Each number is 50 + 15 x the weight over the matrix's rms, rounded and kept within 0 to 99. Layers, rows and columns count from 0.

# layer 3 MLP down (transposed), 2304x576, rms 0.0466, rows 1458-1482, columns 288-431
62 33 45 30 53 48 51 44 46 54 42 71 32 80 76 55 36 49 66 41 44 78 45 54 59 37 63 61 54 76 53 50 57 46 63 85 51 47 40 61 51 70 21 51 44 61 41 54 51 28 57 33 52 11 30 45 57 36 48 39 68 49 52 29 57 31 30 83 52 25 15 40 45 50 46 61 57 67 31 56 73 45 43 33 60 78 66 21 35 34 53 38 13 41 71 41 58 63 75 49 78 51 37 45 56 62 54 88 71 49 56 60 33 59 47 58 29 37 50 57 42 41 37 38 36 71 57 87 62 69 63 34 36 76 40 46 79 56 59 38 81 38 62 12
52 51 49 41 46 54 40 34 16 39 40 54 48 34 34 54 37 27 63 34 38 24 44 47 59 58 42 52 69 44 59 35 51 55 36 78 51 56 83 49 54 49 27 62 65 50 65 49 57 36 48 48 44 26 18 64 46 55 30 56 46 60 67 32 63 83 67 57 41 41 66 50 81 48 47 72 36 34 47 25 60 53 27 33 40 50 33 64 64 53 66 78 43 46 28 70 64 73 28 38 44 90 63 73 43 40 28 58 60 36 31 35 37 43 48 39 54 55 27 69 12 46 36 53 37 33 40 48 29 24 59 39 53 65 52 63 40 56 40 61 53 41 65 39
51 44 68 48 68 45 48 47 54 86 38 55 45 68 68 40 42 61 79 59 30 41 45 49 47 32 66 58 54 50 64 79 47 55 33 51 56 49 64 13 74 44 35 55 49 54 55 26 64 53 36 55 52 48 65 56 71 36 46 62 37 32 67 47 50 49 42 42 25 04 66 51 68 78 67 75 46 42 44 46 45 62 65 44 22 35 42 52 53 74 60 36 23 59 82 37 44 50 50 23 64 64 73 61 60 19 46 28 60 68 31 47 58 35 54 48 49 28 75 79 69 41 55 76 37 62 46 35 37 38 59 42 39 58 49 34 74 23 58 20 67 31 33 79
33 59 28 52 61 65 50 27 57 78 40 57 51 43 51 40 39 34 56 44 53 56 61 61 59 54 36 30 61 71 46 39 61 38 50 51 75 38 53 79 44 76 42 56 68 18 60 48 55 45 62 69 45 41 57 40 25 52 34 29 46 63 69 50 44 47 46 42 12 48 77 76 42 41 55 49 46 51 46 59 50 68 91 34 55 54 21 47 27 46 03 59 45 27 42 25 31 53 48 39 38 75 59 52 32 41 40 23 32 68 45 49 52 45 39 46 29 51 41 37 59 61 67 49 67 34 73 57 60 68 49 58 56 69 57 56 47 30 52 44 71 40 55 46
65 48 62 37 53 47 48 47 38 54 67 48 49 38 52 54 43 48 61 28 37 43 33 46 55 29 57 45 48 31 51 27 72 56 25 33 51 45 39 57 62 18 21 55 74 77 66 66 40 53 45 42 53 55 45 72 52 47 49 52 39 44 48 35 28 58 42 49 43 43 32 59 68 70 57 44 47 32 43 47 42 77 44 53 54 43 02 32 39 62 68 43 30 68 35 57 34 59 34 53 46 60 42 50 46 49 50 65 39 59 21 29 66 17 56 42 39 33 63 29 55 47 36 47 42 33 36 59 44 40 56 54 65 38 53 37 42 68 42 80 38 52 68 45
67 54 38 46 94 48 56 27 49 72 57 25 56 70 74 57 50 47 75 52 27 56 20 53 63 28 54 47 59 40 28 53 31 52 45 22 68 40 55 49 59 80 54 34 32 57 62 64 56 51 58 37 52 43 41 54 56 62 60 70 71 59 31 26 50 77 57 71 57 32 47 33 25 68 60 65 46 46 48 27 68 51 41 37 48 49 76 37 18 63 56 53 45 46 47 33 47 62 54 43 55 42 47 39 60 53 56 45 47 27 45 53 30 47 48 35 31 57 73 55 39 45 46 60 30 37 42 57 40 76 66 52 63 54 51 68 41 51 33 48 38 75 79 68
62 40 46 65 58 60 38 44 61 53 51 15 21 69 50 55 37 42 47 66 55 60 50 48 50 53 40 62 41 62 56 36 56 52 25 29 61 58 75 43 33 65 68 43 69 52 48 48 41 37 55 42 61 27 49 50 49 48 40 56 30 58 58 47 49 43 44 45 49 48 51 40 38 50 63 52 45 60 47 74 45 28 63 58 38 48 24 39 54 45 54 90 54 54 63 50 67 56 59 26 69 57 57 39 44 58 42 56 50 51 15 55 22 39 55 46 55 52 41 60 65 65 48 22 41 54 51 78 62 43 34 57 37 59 43 58 37 31 56 43 33 44 45 86
53 42 26 73 51 52 40 59 42 39 39 24 52 59 67 48 32 65 73 24 75 17 54 45 57 79 67 26 25 33 27 55 23 49 40 57 82 39 52 32 31 62 44 62 64 50 93 49 48 41 43 38 56 62 70 64 64 35 49 60 58 58 48 66 30 31 33 34 50 40 50 38 53 39 48 46 56 53 52 65 55 32 33 31 55 21 37 34 25 51 60 58 54 47 55 62 54 31 71 72 54 39 57 63 52 49 60 57 42 51 77 34 33 54 67 46 68 23 50 43 44 39 60 18 65 62 41 63 39 59 48 54 33 34 70 26 54 86 58 59 51 33 25 47
79 49 43 22 60 63 38 38 43 69 53 57 60 34 69 47 52 45 28 44 36 78 42 50 44 62 26 63 52 44 46 52 98 67 61 54 69 63 41 68 54 52 60 47 23 59 36 17 40 58 75 55 81 55 46 42 92 52 63 32 55 42 36 35 28 56 90 49 49 55 52 39 51 81 78 66 65 44 68 54 59 29 53 47 34 57 59 36 69 26 41 49 66 43 40 46 33 46 51 52 53 45 47 70 60 74 52 55 47 53 50 63 36 47 50 46 72 22 45 55 61 35 44 73 56 66 38 66 54 58 28 36 46 59 48 46 80 35 63 28 41 40 47 43
65 37 31 66 28 45 32 49 24 38 46 15 51 07 62 35 60 73 59 58 50 73 58 71 45 47 39 47 55 27 60 49 74 43 54 64 34 25 36 61 53 46 60 32 36 45 66 66 47 34 21 61 62 76 48 49 54 28 68 52 68 63 38 66 30 29 51 71 43 59 20 32 72 55 56 20 57 69 43 47 60 37 54 72 59 25 85 45 69 76 56 68 53 36 44 47 73 56 57 41 41 26 16 67 26 72 61 25 42 43 43 52 53 57 49 49 42 53 56 51 68 43 34 33 63 44 59 79 62 78 28 29 54 45 50 38 67 52 54 56 46 42 58 64
38 57 63 73 56 44 49 42 26 73 38 99 48 64 48 37 54 43 66 50 44 62 39 45 46 58 35 48 43 31 53 54 22 14 68 39 29 46 50 53 34 34 30 67 42 64 67 57 46 73 75 59 77 44 60 41 56 49 40 41 63 29 30 28 38 41 51 30 53 72 59 46 42 28 55 77 62 52 17 73 68 76 44 53 66 50 58 39 54 26 26 66 21 52 59 49 58 78 46 30 64 52 66 31 28 30 38 27 72 53 41 69 44 58 38 49 53 30 44 31 49 33 52 67 37 32 37 47 59 40 64 47 50 61 39 49 54 60 57 43 82 62 41 53
62 35 36 56 51 70 27 63 79 40 56 36 81 41 37 14 75 46 63 69 42 48 57 58 74 56 45 66 24 41 33 54 62 59 45 36 68 46 52 47 57 72 28 64 52 35 37 48 48 44 65 46 72 65 43 60 29 88 46 52 33 21 64 44 51 26 82 63 42 41 64 63 85 50 48 56 60 60 62 41 51 22 39 80 47 79 38 33 63 47 38 39 54 51 36 43 52 43 45 59 61 35 76 46 34 46 74 67 21 67 33 44 56 46 52 50 37 36 72 27 61 53 61 51 64 74 61 49 30 37 48 44 65 51 26 48 64 89 62 61 48 48 51 82
53 41 59 64 27 38 77 39 34 67 55 31 66 58 32 41 62 24 72 45 97 52 39 46 76 40 68 39 43 55 34 75 48 37 68 50 58 59 53 49 25 37 28 55 71 45 58 61 57 64 42 45 55 52 40 52 71 35 89 42 25 12 49 49 50 22 52 58 38 73 53 41 84 41 66 66 47 48 35 66 24 34 63 55 23 38 49 64 62 54 60 45 33 33 61 44 47 36 19 30 47 60 70 52 77 45 71 47 54 49 49 60 64 78 75 37 40 50 45 45 37 59 59 66 32 65 63 63 53 44 07 41 62 33 40 26 21 49 26 32 50 45 56 79
42 93 43 46 52 47 35 48 32 14 28 41 29 51 54 38 58 35 37 59 55 30 58 42 69 59 32 46 43 06 52 31 41 66 37 40 48 68 46 78 46 50 64 43 38 49 44 40 40 58 62 60 48 61 50 62 39 47 38 53 58 62 22 68 48 57 52 59 35 29 46 33 58 33 51 35 46 65 61 55 40 82 31 80 39 57 75 37 48 64 59 88 72 56 53 48 53 56 41 48 50 72 34 65 58 57 55 34 64 27 19 45 50 35 58 16 36 53 62 04 72 53 58 61 48 33 59 60 64 47 25 67 48 68 64 37 54 60 46 68 42 62 82 48
59 54 28 53 82 67 67 64 54 62 56 54 65 61 30 46 53 57 74 45 35 54 44 47 66 40 60 50 68 43 26 46 48 49 58 28 47 60 40 50 69 39 59 19 52 44 23 46 43 76 63 49 28 47 49 52 24 50 61 23 59 53 31 50 63 72 71 63 43 37 51 70 45 68 33 20 55 38 48 42 63 40 54 58 41 29 56 69 59 39 37 48 38 51 64 57 45 53 68 44 55 51 39 43 47 55 46 60 37 50 54 83 74 37 33 33 37 47 45 68 50 53 45 50 24 67 67 50 35 56 74 46 25 64 38 64 49 43 79 60 25 68 52 59
28 49 39 57 57 51 54 63 46 37 58 66 50 63 49 56 43 51 46 50 65 51 31 27 39 42 55 42 42 52 53 21 54 54 64 73 70 46 27 21 26 54 56 41 19 64 66 28 65 69 36 66 70 44 30 52 19 60 27 39 43 26 52 53 72 47 57 50 58 34 46 08 55 52 63 53 66 58 52 63 45 73 48 64 61 33 67 42 55 36 61 57 48 34 36 43 61 33 44 23 20 49 23 50 52 60 47 25 51 77 71 53 34 56 63 27 45 43 69 31 30 60 43 50 73 46 39 52 36 50 43 42 37 48 30 68 38 40 47 37 51 30 38 56
53 53 31 27 31 55 59 48 43 42 63 47 73 36 36 54 47 53 38 36 14 32 53 68 58 54 57 54 54 24 31 82 72 32 36 64 61 68 26 82 33 39 30 54 29 66 67 62 48 53 67 42 40 66 27 52 61 20 64 70 48 57 56 31 40 51 74 55 40 49 23 55 61 72 76 76 35 20 41 53 40 38 38 55 53 43 51 55 37 52 45 57 23 42 56 62 48 39 24 44 33 34 42 75 50 42 68 35 45 63 42 40 47 43 64 63 39 37 32 37 64 27 41 41 65 43 52 64 41 40 57 33 32 60 59 40 82 59 33 35 27 63 39 49
25 18 46 32 62 81 21 46 48 48 36 44 45 49 60 27 63 52 55 42 53 77 49 32 55 43 69 52 95 51 59 40 32 29 46 42 27 24 40 53 45 45 60 55 45 56 53 36 55 50 19 35 48 36 69 55 49 29 44 28 74 52 40 50 36 46 76 61 26 55 66 51 36 67 41 47 48 45 71 35 47 65 36 38 49 20 58 64 34 75 34 44 45 67 54 54 24 46 49 46 72 47 14 38 55 57 62 45 16 58 37 47 43 39 71 59 43 48 49 23 48 27 37 35 42 47 39 48 50 61 53 43 42 49 60 51 51 43 46 26 39 35 58 44
53 68 55 50 32 66 41 68 78 67 65 29 56 49 33 73 10 38 52 35 33 59 51 39 54 66 58 29 49 50 43 90 38 76 62 47 52 41 51 58 32 50 65 53 71 36 09 47 76 40 50 38 66 55 44 70 25 41 52 64 56 91 31 49 53 43 65 81 67 73 77 21 19 74 60 59 18 28 34 61 64 30 83 65 69 48 48 30 63 41 60 71 60 37 65 29 66 41 78 47 19 82 20 54 73 23 47 84 56 62 48 48 45 50 60 49 24 33 52 32 32 35 65 57 50 33 62 70 31 33 47 67 56 29 35 09 72 44 47 72 27 55 55 65
49 50 38 71 47 36 55 83 67 79 55 67 69 45 52 53 40 65 52 52 41 62 39 53 63 42 80 65 42 29 47 51 32 75 60 62 45 36 52 30 45 32 36 43 51 64 33 53 62 78 57 66 62 36 48 46 69 42 38 41 77 48 62 47 42 83 47 47 45 37 50 37 45 77 40 22 48 57 46 60 69 48 43 34 29 37 54 49 40 64 59 35 36 57 53 59 66 32 64 34 27 46 53 38 51 70 58 40 54 46 69 40 45 43 28 42 39 48 21 55 42 75 26 61 52 56 53 45 37 59 61 57 45 43 40 48 51 49 49 54 51 41 23 58
40 39 37 47 17 71 75 59 41 44 49 54 83 68 31 28 24 45 64 33 62 59 58 51 56 39 65 63 62 57 62 55 60 35 31 82 42 34 48 58 54 67 45 41 34 76 68 72 54 76 38 34 61 68 32 25 52 24 56 44 51 52 70 49 40 43 32 43 65 29 47 41 61 44 37 67 49 31 42 44 62 54 54 70 59 42 38 38 30 39 55 69 57 38 37 47 69 44 54 43 52 39 38 63 70 45 15 54 26 68 49 66 74 42 61 53 73 50 55 55 77 63 60 58 62 58 47 70 35 43 32 34 23 18 51 44 24 77 52 51 52 63 52 50
54 53 43 57 51 49 37 27 35 43 53 41 24 70 53 43 36 32 67 55 56 48 49 43 36 38 47 36 35 49 41 59 58 05 41 20 62 83 49 51 54 47 42 49 45 34 71 58 64 34 59 70 37 01 16 45 02 44 48 65 80 40 50 42 20 36 45 40 65 65 18 61 56 72 65 56 65 61 63 16 26 32 42 49 47 48 28 13 64 78 28 47 65 57 36 50 30 47 45 61 48 36 38 43 59 55 51 47 48 55 28 47 59 27 22 41 47 44 47 53 56 44 34 36 55 61 32 37 52 60 39 65 41 48 49 65 36 75 51 51 68 69 44 64
63 71 71 46 45 40 52 46 52 82 32 59 28 57 36 61 62 62 66 37 48 58 59 65 71 43 46 72 23 57 69 53 56 15 44 19 54 60 55 36 48 53 60 58 78 36 58 37 78 43 28 49 65 64 61 28 76 36 73 58 62 45 37 32 39 90 47 31 69 53 24 53 40 42 29 49 35 57 51 52 62 39 43 46 82 49 53 50 65 78 48 48 51 51 59 81 41 51 42 70 45 72 63 48 29 54 37 35 43 71 56 44 46 61 45 26 69 69 16 63 41 62 39 35 16 77 51 61 51 59 37 57 74 65 40 58 54 10 52 41 46 39 35 60
38 34 36 52 58 51 22 64 61 51 71 55 67 55 10 58 43 53 56 26 44 92 41 38 57 30 52 44 88 45 52 69 56 61 34 57 45 64 32 32 67 63 82 28 30 27 37 36 47 64 45 35 55 43 42 53 50 56 43 58 46 44 27 15 31 75 25 58 68 32 40 28 54 48 33 69 74 42 51 41 70 51 52 45 40 66 64 41 68 60 19 58 72 67 35 38 67 68 49 65 35 54 53 50 35 56 45 49 56 47 25 66 73 60 57 18 46 81 82 53 65 76 46 34 51 62 28 58 37 33 61 34 46 60 70 48 50 48 56 27 32 50 53 59
43 68 36 40 66 33 64 63 68 56 74 51 30 40 52 47 52 21 58 59 51 63 43 39 47 50 44 78 52 48 51 40 58 53 45 24 43 34 74 59 35 63 31 48 77 42 29 50 54 60 45 50 57 29 63 64 69 62 49 53 51 58 58 30 68 35 42 56 47 58 16 41 64 46 47 60 37 38 50 47 55 61 21 19 63 44 31 71 68 53 49 53 30 52 44 41 35 60 44 32 46 60 30 59 36 58 40 48 70 42 37 49 42 70 26 47 75 56 32 39 47 69 47 42 38 37 40 60 56 64 95 69 42 43 34 44 14 51 36 70 48 56 50 40
# layer 3 MLP up, 2304x576, rms 0.0498, rows 1459-1482, columns 288-431
65 59 44 59 57 59 61 57 67 51 20 72 41 26 39 49 64 43 45 42 66 31 25 71 34 69 50 49 32 56 30 41 53 56 52 53 21 26 68 68 39 48 47 48 28 74 26 65 41 38 43 72 65 60 64 53 51 52 46 69 48 60 60 41 68 53 77 34 77 61 56 72 54 25 33 65 25 53 58 47 48 48 38 66 26 48 50 34 56 56 44 34 62 54 39 52 59 58 45 58 45 42 80 53 35 67 50 75 41 63 66 51 61 52 41 76 55 41 64 61 52 52 38 53 47 49 32 65 37 23 52 34 60 57 60 42 61 61 70 43 51 58 49 50
54 18 56 44 74 49 62 36 28 40 44 74 50 52 65 49 72 36 49 23 54 48 63 70 30 43 43 39 69 76 38 55 40 58 54 35 63 53 57 28 55 59 56 26 26 81 39 55 51 65 41 69 46 45 41 68 33 59 41 71 43 35 35 39 47 69 63 54 66 73 51 49 47 58 83 67 48 71 50 42 28 56 59 43 16 47 38 25 40 32 65 27 64 49 77 33 65 73 37 56 70 41 61 48 72 52 41 44 54 48 52 48 39 40 63 63 45 52 58 23 58 27 82 50 65 56 13 42 46 67 43 69 77 42 61 31 26 61 45 46 65 62 34 44
71 45 67 32 29 67 60 41 45 50 44 42 12 52 34 52 58 62 58 39 49 50 61 69 51 34 60 68 46 69 52 67 60 48 44 44 22 65 66 62 58 40 39 39 45 37 35 63 62 43 44 74 87 12 58 50 48 60 35 45 62 71 30 48 36 60 51 54 44 58 44 45 48 50 73 65 44 65 72 68 43 60 62 75 51 41 42 80 60 58 40 43 49 65 60 39 63 53 70 45 47 38 35 92 19 55 42 52 54 65 62 44 51 55 57 74 51 33 54 55 58 44 27 62 61 38 64 38 61 44 59 59 55 55 74 52 23 52 68 52 59 50 40 46
69 26 65 53 50 38 24 42 69 45 24 62 38 66 46 57 53 73 42 73 64 29 26 42 34 81 57 52 44 53 56 57 66 48 58 35 39 40 44 57 52 64 61 50 53 36 45 40 28 42 68 42 34 51 52 40 61 53 64 57 62 60 58 46 06 68 41 55 48 35 54 69 64 60 73 42 45 71 78 38 63 66 59 32 65 37 59 23 38 52 45 56 67 48 35 51 41 50 46 60 48 73 77 72 56 76 47 39 73 34 53 63 64 41 44 51 36 72 59 67 31 57 48 49 65 35 37 70 62 37 38 47 46 60 56 42 64 48 53 42 55 70 50 68
39 47 42 69 37 60 51 40 74 82 55 34 49 40 47 49 41 68 31 25 54 53 69 77 82 85 53 59 56 60 70 63 61 61 55 57 24 51 58 48 51 52 60 58 61 19 60 52 68 54 59 40 52 45 62 43 61 31 62 57 54 53 31 44 39 84 58 61 44 38 23 65 45 48 60 33 52 48 50 35 46 63 40 19 59 53 61 31 54 38 36 36 51 65 22 32 61 48 52 51 44 64 40 63 62 66 35 52 67 38 74 72 41 48 17 47 55 46 60 59 38 88 45 19 22 43 72 32 63 51 54 55 47 68 66 66 66 65 51 51 37 40 34 38
68 60 55 56 68 80 74 58 33 34 33 40 18 60 70 49 37 68 19 59 53 56 21 35 77 76 47 36 40 59 57 64 42 58 51 31 52 57 70 65 51 55 54 50 54 70 68 64 24 62 70 89 79 43 32 27 74 60 45 90 38 60 38 59 35 77 20 56 44 54 64 51 32 54 53 46 51 56 38 52 41 50 46 55 61 66 72 61 66 60 53 52 61 81 42 53 86 53 65 39 54 53 57 57 32 64 29 52 66 57 50 33 24 33 29 62 50 34 48 47 54 32 32 37 68 51 38 70 59 36 37 49 48 50 44 75 43 72 58 49 52 68 39 58
48 27 30 30 60 52 70 51 25 84 48 26 47 40 51 58 34 38 40 54 75 67 64 46 57 69 93 55 54 34 51 72 36 61 61 28 59 40 56 35 56 12 59 56 40 37 70 52 39 20 45 64 53 37 44 32 53 68 61 54 31 44 53 52 48 56 39 43 72 49 70 41 28 74 67 58 59 59 88 74 59 62 63 44 39 61 46 63 64 53 71 45 36 63 57 82 71 46 44 37 61 38 81 36 46 48 60 39 81 65 47 38 38 47 47 56 29 40 81 34 37 50 50 80 37 42 32 43 64 37 34 53 35 47 38 69 49 56 55 56 45 54 70 65
41 27 44 13 35 41 30 52 36 48 54 80 28 51 65 78 48 55 35 55 78 21 37 63 71 09 55 68 63 35 51 60 54 50 69 29 35 53 48 17 56 61 47 20 43 70 40 58 35 27 57 37 60 57 29 57 28 56 21 57 09 67 48 57 56 64 54 45 41 45 59 49 45 66 80 89 59 64 55 46 28 68 83 24 18 22 25 55 28 78 27 29 47 56 53 25 57 30 54 38 83 42 19 31 66 21 43 70 41 69 69 54 30 54 64 57 70 61 77 51 35 56 42 31 68 78 39 56 49 41 48 70 36 50 69 65 60 46 31 50 58 44 83 70
39 55 27 84 32 70 42 43 50 52 63 52 50 56 65 53 56 39 51 23 92 56 31 57 77 38 12 48 47 52 43 51 57 65 50 41 22 47 57 47 32 59 35 51 45 42 53 44 47 43 49 57 75 64 51 48 79 64 42 67 56 44 35 43 27 79 29 69 62 47 37 33 44 62 41 41 51 46 28 41 68 70 60 35 33 44 25 63 44 46 28 46 24 39 37 49 46 48 46 55 68 30 67 49 41 25 35 64 47 26 43 44 40 16 32 44 30 47 51 55 31 59 33 58 65 71 59 61 59 16 46 32 67 45 48 57 40 32 55 53 57 48 57 49
85 31 73 28 61 50 38 34 33 51 63 60 58 62 62 37 56 71 60 73 52 48 50 50 36 70 47 34 44 51 42 39 72 39 55 59 76 63 46 57 43 30 64 35 37 59 51 52 59 72 57 52 66 48 31 65 44 37 37 71 68 54 29 23 33 52 25 39 42 53 28 42 54 45 53 83 32 66 41 64 69 65 63 34 14 60 81 60 37 33 58 54 42 49 49 36 57 44 57 61 80 48 57 46 38 66 36 52 65 34 73 34 51 40 44 87 70 41 85 29 64 29 57 15 54 40 65 38 65 61 55 44 40 57 54 46 75 44 70 41 51 63 44 35
44 61 33 72 37 41 67 43 77 58 49 43 60 58 30 72 87 48 49 40 56 76 76 46 55 53 65 59 48 32 93 14 65 29 72 44 52 80 35 35 59 58 80 35 63 36 24 52 64 32 39 57 51 52 59 66 34 56 55 52 52 50 33 19 39 65 25 43 36 24 19 43 78 49 89 70 45 63 61 32 50 07 25 48 38 31 58 61 54 56 30 39 26 38 42 21 61 44 87 72 15 85 78 73 66 45 81 27 56 37 49 46 85 75 40 54 57 45 44 66 64 25 54 79 49 35 59 66 66 50 51 70 31 61 71 39 40 40 23 57 19 75 63 46
75 36 51 60 77 50 66 22 46 44 52 58 63 57 33 58 70 29 63 66 91 52 31 28 38 38 57 32 49 66 65 54 69 67 64 13 30 51 49 34 39 39 66 57 50 31 65 62 58 57 88 54 34 42 58 53 57 58 61 68 68 29 46 51 72 47 69 30 44 53 78 42 47 45 18 31 69 18 32 48 48 22 69 18 45 79 57 35 52 63 55 66 67 72 57 60 56 49 70 47 68 31 40 71 77 10 49 65 34 67 61 65 42 58 43 91 61 40 12 33 52 15 47 63 71 71 32 55 42 50 42 51 49 40 48 71 64 58 48 57 45 51 52 37
84 52 33 54 30 38 72 68 61 35 35 38 50 39 57 30 50 45 30 27 59 43 64 42 47 51 49 41 42 52 55 61 22 70 63 29 52 43 66 48 31 34 76 43 56 23 79 44 34 57 40 83 55 61 37 43 34 41 65 53 76 62 37 60 49 55 52 48 59 67 55 29 22 42 28 59 23 65 28 45 51 70 36 42 53 53 69 57 46 22 52 56 34 60 80 48 73 71 49 42 32 37 74 47 19 41 51 52 60 69 54 63 41 30 21 54 14 50 53 41 34 93 30 63 62 40 35 73 75 38 57 76 54 38 31 67 48 43 75 61 62 41 43 16
54 41 43 24 40 45 33 74 62 45 39 48 52 25 73 52 52 29 49 46 69 64 33 56 65 27 30 52 69 57 56 36 53 40 47 34 50 55 54 39 30 68 44 51 63 61 57 48 43 49 58 49 38 51 56 40 67 40 31 61 34 45 49 45 64 50 56 56 48 33 46 49 63 52 57 32 62 44 45 42 48 57 47 34 44 46 53 56 52 40 44 18 57 59 37 78 61 52 70 66 29 77 50 49 59 54 51 46 47 26 75 45 64 59 53 47 54 53 52 34 31 52 57 69 37 53 40 58 64 37 70 58 56 36 33 62 36 47 17 67 53 39 47 31
70 49 43 34 44 38 25 29 70 36 38 87 52 41 41 63 37 36 52 61 78 38 74 29 51 79 57 63 68 23 15 34 39 48 52 31 27 57 32 44 52 63 59 31 51 70 45 49 64 63 36 68 66 36 40 32 62 73 60 58 52 50 49 54 32 56 40 55 50 44 63 47 44 57 39 54 54 48 51 35 32 56 52 40 31 41 80 60 48 30 54 36 51 48 29 65 66 52 59 44 62 66 49 41 39 46 27 35 79 58 59 33 45 41 30 42 45 56 66 38 34 53 51 68 98 57 33 41 45 52 45 40 53 51 42 62 36 36 35 54 72 40 80 58
50 62 61 52 34 55 10 57 47 62 40 54 35 64 56 89 53 47 73 50 58 62 27 57 63 62 54 38 22 64 79 57 60 62 54 42 58 49 63 63 59 54 57 24 57 42 50 73 47 54 58 36 47 33 48 50 63 44 61 68 49 79 58 41 44 69 54 63 60 44 37 80 83 64 53 77 38 64 72 29 56 21 28 53 56 54 58 48 60 52 63 64 53 64 36 75 53 41 65 47 35 62 33 33 56 69 40 56 80 40 57 61 67 29 36 33 43 27 66 68 41 29 28 44 87 35 44 21 59 73 49 60 34 48 43 73 61 68 53 59 40 38 67 35
39 32 57 45 54 66 87 14 49 63 54 20 65 29 47 39 50 62 36 34 77 61 35 40 50 44 65 67 64 45 55 47 60 49 45 71 41 32 25 37 58 17 59 71 38 18 51 41 48 49 41 66 62 28 59 44 43 48 42 38 50 46 45 40 25 43 71 74 32 65 61 64 39 75 35 55 67 67 44 35 36 39 55 19 20 44 55 56 35 94 73 53 61 69 37 48 42 64 55 54 77 41 38 52 34 45 56 43 56 57 60 46 52 41 36 61 53 68 49 62 61 16 42 70 38 28 45 45 64 40 50 46 51 72 63 48 58 70 67 56 47 38 65 66
53 45 51 29 53 41 47 55 78 47 40 49 66 58 28 48 48 14 30 13 59 28 42 70 76 54 51 11 53 84 36 10 52 44 68 54 59 37 52 40 22 24 54 47 56 45 47 27 62 45 68 39 58 58 00 69 57 68 48 69 35 24 45 73 43 41 61 46 29 75 36 44 40 33 39 39 49 42 53 49 65 58 66 57 53 69 55 63 31 46 76 55 44 61 42 53 87 60 43 54 36 47 47 43 41 08 35 51 39 83 44 37 57 40 43 80 74 76 32 35 66 53 40 63 52 66 66 42 45 24 37 38 45 63 47 53 62 39 41 84 35 40 59 54
58 36 65 32 72 53 63 32 67 23 62 65 44 38 47 48 67 38 40 49 64 39 60 35 53 34 40 53 51 49 59 57 52 51 47 38 47 59 52 51 65 57 83 55 56 39 71 37 41 58 61 51 26 61 57 49 41 66 74 53 31 52 33 25 57 27 54 34 39 37 49 60 47 58 68 51 55 55 58 64 22 74 50 50 49 62 45 68 46 73 69 52 76 46 44 60 44 52 47 61 71 50 59 51 48 28 51 55 35 57 42 60 71 50 57 48 54 57 67 30 34 52 53 49 59 52 47 58 53 48 34 38 52 70 43 52 61 56 52 43 72 50 67 74
68 62 56 40 46 55 37 41 56 54 38 87 68 28 53 66 61 55 47 46 61 35 63 66 52 59 76 57 31 40 49 66 59 58 90 39 58 52 56 60 51 77 53 52 68 38 51 26 75 67 33 66 52 66 24 52 46 45 50 38 68 44 43 49 32 40 35 46 45 32 25 52 32 47 56 49 52 50 28 51 51 25 51 62 76 63 29 39 58 45 54 40 11 50 66 76 59 37 32 51 51 55 63 58 41 52 76 64 38 43 58 26 39 57 29 75 45 34 61 65 56 34 36 40 64 41 53 30 71 41 39 40 32 56 36 56 63 67 69 52 86 36 62 58
38 39 66 30 37 44 45 65 39 82 48 37 32 50 65 57 63 62 44 50 45 30 57 57 69 63 51 36 78 35 82 59 67 28 68 17 48 51 46 54 48 46 31 53 54 61 23 54 72 72 21 57 48 48 78 50 40 49 72 53 45 53 49 44 64 72 70 45 57 69 40 40 33 59 48 74 33 24 58 16 46 53 50 39 58 50 70 66 35 56 53 19 75 50 54 59 34 69 22 66 44 59 49 50 58 81 59 55 63 60 61 36 41 58 33 60 45 39 68 30 33 53 24 38 67 63 43 50 51 67 60 76 44 63 59 67 49 56 44 36 40 46 42 75
54 75 52 44 58 38 50 28 61 61 35 60 44 50 76 62 93 69 23 53 52 45 35 56 04 45 47 64 60 52 45 41 50 63 72 60 28 43 46 79 73 60 51 47 41 41 53 66 17 46 43 50 44 68 51 32 39 49 53 60 29 55 48 72 56 54 30 70 48 60 51 30 25 46 61 54 76 67 53 36 21 54 50 39 35 52 46 45 44 51 43 37 29 47 53 35 55 53 56 33 55 27 61 53 93 34 21 58 52 56 50 78 79 69 39 44 46 60 49 66 43 24 29 42 69 39 26 59 35 44 80 31 09 53 53 78 30 30 50 76 55 68 71 72
41 42 36 39 67 62 42 38 66 51 29 61 51 51 67 47 64 31 29 44 55 69 79 76 35 59 55 40 74 62 50 31 60 46 78 66 44 63 15 44 21 54 82 53 39 47 49 48 65 71 34 50 58 41 54 58 72 37 42 60 42 35 48 57 44 50 38 44 69 24 11 59 47 66 31 44 41 50 39 32 75 45 68 46 62 53 47 45 23 74 23 41 33 61 58 47 60 41 48 62 53 47 29 59 38 51 64 74 46 56 52 40 43 80 61 62 37 64 50 64 50 56 18 56 61 34 60 46 32 61 83 34 03 40 57 55 57 33 42 57 36 72 21 61
55 41 37 26 49 54 57 25 31 28 64 31 76 40 37 73 54 15 49 34 64 32 66 66 52 56 54 68 44 48 62 65 40 57 55 59 41 72 67 43 55 61 86 48 35 45 67 40 57 63 48 43 44 32 37 07 23 46 59 42 43 48 12 55 31 51 55 75 63 70 53 55 15 58 68 72 80 78 71 43 44 70 47 64 48 41 52 30 75 76 51 46 52 56 76 44 70 37 65 54 68 76 47 54 52 46 51 43 63 68 43 67 47 59 39 39 50 67 63 43 15 48 44 56 62 60 38 58 62 60 38 53 54 48 59 71 65 39 69 25 52 53 45 55